From a checkpoint of a small transformer trained on Wikipedia.
Size: 12 layers, width 384, 6 heads of 64, 46M parameters.
Architecture: rotary positions, no biases in attention or MLP, normalized queries and keys, gated attention, hashed n-gram embeddings, an embedding shortcut, learned residual scales, skips across layers.
Each number is 500 + 25 x the weight over its row's rms, rounded and kept within 0 to 999. Layers, rows and columns count from 0. Numbers have three digits each. The size before them is the row's rms in percent of the matrix's.

# layer 3 attention value, 384x384, rms 0.0296, rows 93-126, columns 0-95
104:486458542489513491450501518470528516558508511508494493473513462515473503514510477460506498470542443514455474522522497459550515525470514455512475501548539508514501510498500512498496520522488475487505472513498504489469564522489504511489476490530484484491506503516525484495500494505532487509
103:514459505493515508485492498502456497492496479501507474500478470495536415520501489466464513516466505497500519506484490513513509509538515498495490498505497497495514483510500489521508470506463502457532529513507493537476493482495504515509497463535500499480492479465481512480439541491487539487
103:500482480499495494440516467528467514481482522487485487520521498476489487439521496549529500490513504518482489492525469517485548516489432461514536511483495538536490454476477487489465519515533522529502497490505550516464506526540489513462466476499511516493490505506453486506510488530514472516
103:505487509507504490489493520509482524476524476498499443532499568470487491489546500537514521519494493507514505485468473465520482490500494501527524524515465499484486529494492506485483486478488529526486523493504512532512482497497462485468495533512516527480503521520546487543488506508479472484
114:503542508507516514539515536491472530473502513497499483508498514489504549544489511475465488484525468495467491512435475490477460505510541524492507484529520493520492472502508536507499515505502492521449509545484521503466513506515504530524515454543491515517518484467474510484487529507484487482
105:513497479510524495520508423509527489529470499488469517507527481503507496523516523518521514473513475517488455466505500480521530509481489496516484465522487515511495466500474521510499517503484495543493525494537497516491497511536552458494475532483533479492487499515505495510487520490479514506
097:502522506519518503474538507459512482467476472506522474494507456499510470508474490527495508506495534523520546511501468512504546493520509498497504510500557504489479524492482482501470467510548520439521477546503519471472488499462451509520503461453504527510509503492492456445459450501487556492
111:486485504530518489481502491495496451556514469500508509533536540513481554488512494512479508489515492474575520488482507495489429512472508476493499546525493497475522490489471505447490512520517486516516520534513485482541514515467542523492429501495471485485527500501552466532514478511473505525
090:495524491464464479510518508542534488546505498482463496492548555486542472498512511494521515516517542522523537472519484514500462505460544475547483467509507501514531553510500476483529508481504537498482503497489462465518519493504525485504505562516467485490485469444522523498503522488500494504
105:482498515524492501501452426488489499506504502483511479534493452505462506486509486531475465499488511495490514506503509515428510490545496515521464531469519506529508469500524504541482530517474484504498523541523549498507484516501477494520515483522508503494475539493533483577489514497508511501
101:524538506513524505485474532511479465444504507484479513499509475523530525460471486530480483458439501481469536492494452505512457530496491514462485484493484494504484505500501519480490492476469517542560486498488483541467442490496506528502479472489509527530501494510478538517495497499544472490
107:488488510491464496468469502489506507486507465495528490490493478472498484498485473471483516498496500540497522474527471507535450479483506496467500485486542514499502515484499509495504498515518529482504499517496490543509477494485489530510502511509503526505476515463530499516492465531505501489
100:492463503482493507476516521480522476489524553526518489500529509511480475508475524499512479497507466516460492512499545521547448467486496499518557524510464492498470523471504489485536508498494508534503511477521470507511489515515516536505518457506473493505532544487535559468514493509472501531
102:503476500512486500489533470540521540503467499493505520512503470474487490495515513462515497496487524535524522469516539452539517511493484471474512507518465506554531476493494511465476503520469506466508503559480505496468553466530513485494515537452508486507536450512462477480508524495506469459
095:483481439535482499515481498504509480498549480497525513488490508473457461478519480495536511453509483500449498504532496470496537499499488450479510518497508465528506503492519554444514504500480502513444500556479447496535524462500511459505506473461503480492446508491472483502532511483479484490
107:493502492490502498492514473481462469523540473487498483493489497514507472494492473495507511504471510558534495520454526501506581513545468522460480505514507510455491494486508480481519503511483515489535480510495491501490451505500535539486516512469511464516482518490500542507523463514483500492
105:506531511473529496522487511509465495502512433521462530498499493526529543513485502500462502519509452466452510502474535507481469470476535525536478506512509492501485496520501445499480505474521540453498456469479504531447499480494476518507511537494497508533502491517497493513529470481519503503
101:482512518509506498469508505518569479514516477503484490497526489511497481485512535526523525499478507541536457536504470569451525492521468502515523489491480495499492494491522526528472481502516439483507512502500495472500520491510448473498509465486511475501475525500508518489482526471500508484
105:483499491526468502508451508488479513519471514492497483484481465476472514501474454562522501520503494510532479479463511535420412490568479492451502550519499486530483485502502499508509494492494541491514482499508511503482476510454477469539514486471511522495456505534480498498507506515488508491
099:500457494525521473501512436497476514482458466506496497511523505494513510516465481498496528490495498512492524470457521458490486502472505449465509466517500503499489494508520507557485428487493509513469511570478501516489459501491517453507509520454484521517497469531490479457494548509538513515
102:495524515495490473552508484458524483499535471519508482494473467484526504498469505520520543465504511445478539468459534481454486466509515539476489492544484475492476490494494474516509515499521518448486496522514504487499517492541463514521504551470497507511479539522427495520502510493456500500
096:486478494500520494484482504543478517488478460502486482498478494493511488516510512469516479505540496514457450519444504499513510523530537515472511517537518501496513485504501477493463480522518543497522452471489494495513503481486475481525442531586512493486523489496518497542489536494516526484
106:516483499487526490456517491501552489481492486475470495493495471482505542474475494504478485463506527464494494528510526493519512488513496478488496535506503501475511535508516532513473501477502530480458472496485518544499480475526446492533495482533499492519498472518455523467456537467517504505
099:503555497502496496503490547472488477522517545487477511501509490507502500534493507512532504531485485505492489490488481507498543484483474480470491508434468523504515517519509504509501497513486464495501483439474523488508518520477492467482481523505525507527470453506544497520454533526549460489
104:487516491515498494454508542508482489511495514493507471530477501520486543504471503481480497497466533489513485489534473541500517497492504544525531470511483491514497474508492516489501470509496509557487489537519496506518482494539533534467495536492514467484523504474489515460530532479504485492
104:489506486522537497482494484481518540498509506516524478490492514477523521491462510517514484514492476507460525469512511510510478479489465440491514549518501516486502491479507458523506505489495507497466517509491438464498470484497511533519454441544509497478467495517511475492478537506531506468
099:498496532473494504477484490522474482544520499496504486521512548505505503550509502485529502497547533484502498518484486515459476491470552518431582545463439512499506506508499505509495479500451529474478479511525581493470518510441508475493494512496523499489516520491515501523530516514518467482
096:515513525494513533518523465470517495500489541489478516519513530499510497483506530494468497516530511462494516508497494542524496490513482542494476455481487500504505479526484476525517498489487487554467496504515511512465496511555515559508493496553487484514516507540484498457505520513499486487
103:516475516511562500505475518506504508517514543500512462516481436479516535519507485543502524502479487487525547473540519460540564511452508476489489427547512517516518475495479470528539516502544526512533481529516495511494504524557529509488523518555486506510485502489533489516502484511470464508
100:496498503482484502453468517518486536487543489504497441478521514513483464512497498530487502518478456495530509537539466513517517482484441532504517499509533516494484508502502486510511498485506498479505501486460541543501456502535465504490484512558493499487485472491465536543444475485477501462
098:507533527493497492492500566500505485523511541505485485497489460518495511502487505511507504516460560517534525482480553446442460521485545567496490512511491519464522524499499491536482503469524477489529497519499540507505500489518511526546475505496527471518473538516565522501502512489525501492
107:509479482534498529501485493499488506509587518495519491528505496490460441460487503473570502465502503503455475505467534501528493505490471544458465449494460506495515518518512499475501511519531479513505503498529502524469546512472522467514476532499499507507446506481504507533526467506491458488
099:474484501520515524510480528474484566518524520493546529498490465527480508529491474502538497537489507500487467480547502496506514489513499482437533527462505493538465503502490500459528511462472469483525486545535542486473470510484531515476480508472521490481492452510534516474538536505506521467
107:497488522499512492491501480510466494515480475503481471494466535498509470499509498544507521490471491520487496469574467515491480514507481494502507535512514482493515473484509504465513474509488515458462529485505552533524448501511465547490493493494470503471539460507570510510497472487519545477
# layer 3 attention output (transposed), 384x384, rms 0.0308, rows 93-126, columns 0-95
114:527508495487499509503471531534541507525504491491499509513527504474509500490500510451494488448491449481516529561546485524522546511448527444543444545545526532488455501506497487447573488491488546473493475539494510476518512509467489512514524538504495530481524489505486488512487497485508485485
115:512476480488495487511504515510502532479480463497547509516495499479485487529523507445491552474484505533496525486487531506543561527508490472511512476517497511473522509527475505493530442482485476499529514506496532493487497513509504470550512460485489459477540515519519480482505492507469516499
105:504501510480499537524483474482492476484516490493506509444516512525485446487503510468519479479485496524504525488486480486467475518473503501507572497500553502464470464510482459522465533508507486481481501528497468516500473521515509487480485462520514484500488482525476515495460476486511478486
106:447515521499554536501510497474483503477485530488497524497484492460461500544509528510473460482532481554503475485467525477436493539484498531464526528472509484529482512483500504452500505552537495537506493509496464525513497549509474460532493482485519513496478519491463462468471524528463496476
111:513450486504509496507520549509492525488508539497516488467465498526489536531476542514443510489531484469525557499513505508463491505503510477510524505564481528458497518500462473470519474478526527504495499516479486515534524524509522491464503493500538530522492520497513436518493517535475499536
112:485504494481508467509541468517504466495462482524517490486530503496500518456496501542534497513530527542513488501498481494511476484471513489528487486516514477503511523487457482476540506478498510501530533529571508490497539501518463537472518523507520504480506507488510467511520460499497509486
097:482449524496479458459523491501527517496512460526537480520525550486527465507513491486495512472491487517490497529474520526482497479532502513507509545519507454480462560497510482523502481525495485499520459544468457505524499506510494468529487507507492499516479497536480472473502524542517507505
114:489518496495496459489491505477523476567512513514474490529558476512521458516496483518506487489527489502507472533518465478509497515533480519498447512504503511501505503486467501525500490510489506508498493495513509508524479490510468511521454488439496508458513496497515524549501510487467463525
100:456516535470482468488495509504465482524501531460476480545508506524488484484500500502533505482531501532496532494450486503522524515490516477479470499492535518504504538493524498546534506523514512523517536483512454457526536522491509530509460497477534439441499497485497502520505505499497521494
110:514516475486501485552524493479525509481471504516512481426481476495494525503512529473467446530534489497542489490535453516478445503522534498559551480508532509475496533494535515486516547497535483462481514529526465473518537493518467514439510510521486487486476529543526479521511558524503499481
116:544508485490486516509514517555507499519450504503503511479519476538522538506513506502478515520466538510489486470564470464492481516503462493495501472497500545478478513520503527498494447483459524442492489504505480497492442491509485506474471444523485495532480499457479500492468485533554501503
112:513493513541490525507549492502513498523532484521534509509492482486521500485517524452460549480489543454524546480449473505481512498485459509494492532529516531501507483480551515468498459564514493548488527505513448505514500509532525473523521496527481505546503486516528493513475513519474519491
110:508530475477479486492488485477483495525501490490481485512511468497504512497486511462458513497524495487506492518529499512547486504470486456513511503457505491548520469498493478547458520512531496502496504481516500511501490510511497470558479499494515474522491517511542537495484489447485526520
112:496469478526514503509518475520509527477510542479466500492478512453517446466504487458507512521469501525443479468520536494509499531515457476487478512467509507447500486508467521541473509529478489501495529534497530490496479496474469539467543507489476488477540497507490494542509519489486500483
116:497502485479495494524535524499510497481496490530516503514497490482504536464505495530497496481521502518515478493500533483530508516545500474467473478506486515508497490471475528496504485482520519466479504488518468524500524463553523518493528491533466462506533483479548480522534420509522449505
112:514504513505520503473553452489482506502534448502504474496483529478481496491478493472518469529493496498535546531517481495499509492492478522487498523514462454542507511491505438504484494452495458495472530493527530525484499473499519476489474453462555455496510505543469506474486466521498496501
115:484477484537503489518492517547460475512488519514518459514506461494501520487496495473474503493487469459472500503496521537526507484478486485521526480512514455493473551508554536508485464480505543507537485486528466529476507487502490532449502506481513501532500490476529492510490475484488519544
111:492520495501473510517482531502501513496513537519499487503510505457500494459500481538496465487516503490522503535503476513463522495486487468500499469473518548469500470490461472504484562484540518531505488545502537509470478493507495483523468500530481503509490528466547504505481500504515468487
100:556543486500475520509529503476535510477481519528512520469480472517541495532496520508527488523480483544528469482460493484489458468497450497522497505496504483455527490524530521546510471502554522535486543500542535526514475502483522493539507532500499491490482491539460477485475516518497473495
105:457471506483473480540503505524483486490450508454513488502535516484515487511507522499482507477521507556479533485517486499528472461512499468534485490517456487505479485486501487545498424504540518508519498518510505509526473518515471513476529538487505513508515484544506453518500476540499520503
106:498493458531465454517508485519476522479528529487503501524472505447499482489468487519479538519505480467472509494487469518510463527481500489534499508541522481461480522516479472532494521485567522481492522521535506482533505524485513500473478508493539474502470535470496486527518497498507477507
103:488503534478502504511486517503535471465497508501512455501489490508497514521529515432513509510496506485483505554487511526557490535522523471516484492526491544502469491504512518499538514451487528503529445526473546443478511462510458513547498530518494470473550515475480452449496501505506543487
116:473477496475491461513499468495472465494496460504468456467541528493445487497470486505486523485538497504537535538495562526547516499487491524509510529479497499439521488473493510512436529494506528474504453526499524468492467473515507459504510529494492526529526537496500487502482525502513491496
104:537504523500511538514482500504511531473500511481491499491471492501492509495496495541560474550538524505454483473511513508472493515497442510473469484483445552509519498529478496504490516480464487462517515506519510549480553528457525521496486495552541488507480473505503502520475494520524488492
109:492500482476492505493518483493498511506528518503491491492493444497472496509476468517482480518510498456506488504495477496470456486515495533519527512536493536468481534505495501475503520476515531518469489467492504476459478482503538506504518464440511476476505553521509481533556517455464506437
103:529522527494510513476489530503531542482500472527549511480481490518524504504485519524485497520505506505471486440506514487520488487505476502528506539487501530469534519498492479515537524492541514492506509513515436482511553504474491467504475503528499453529508489527509476475470497485541475487
115:500511522481481464499472515504515521474508515505479511499520486456561497541481518483498487503567491503496458504509511499499429508501530516441480521451483538495481522527518485487490489506504468512489479512544529508514505520486521535500441494495512505492447514528492484499496514471520495488
107:500507480536509493548500519510475487474484452507523520538501488477525500456506487527457475523537509497460526546490518510579529509498509576511473517468554517504535480507445441492502447520516485486522499506471518495453514493467505462462476479476479473502520509507517492464535484549528474509
111:530514509509521484508514500505499535547526479514496534472494505537511489501500490516491503487497467462508470495508526488457501562516492500493497502526500521541487569507470467444543508526493464485493484520546494453501488482483513486529495522509540473512490524498432496514533507493491529487
104:467488486468484495481480463512511537529489487459510527506515486490490503501499501514496506491517491458507587541494522522502524519480508510431553514492522502546479505502541455441505500501511458479507487540506505541470480484485494464496459467481542517503481524486499531485454485504487505493
105:493497479507487493455499523514459510479474503494489504519498450471488485524496478514501502544503505519476497518525498530502483492445490492528480488467503480498507492496503518537467488512510518484494498505513549502513467497492529524516456492490457499478543503478494497503478504510511476521
107:501536499543474504523508492479481485497555452463495460529510481528485564485511500492535437489530527480492456491512464450494519540511502476467491483520509549504510466542490519448485470518468483534484519490550485508509532509541519518519518481536507464494475477498478530466486459482514505500
107:497552497533538523513491498486530534484463486516488532491486490509517461481483522494540484593531465469533510455465485504533511494519504498495504520510495512489485484508486502481500512493528492447507525467541511539488515525516520491494544550494446495477489488524460474487525531498474490485
114:525530546523507498478496528510528526487497482518497516494485494489503458511495490506512511477458495527499515468471444499490517522529503479502495511444515462515509533529550490480535534487528482504558518478537498512514503537474505497520479508487486504476534497474532535552503504491523512460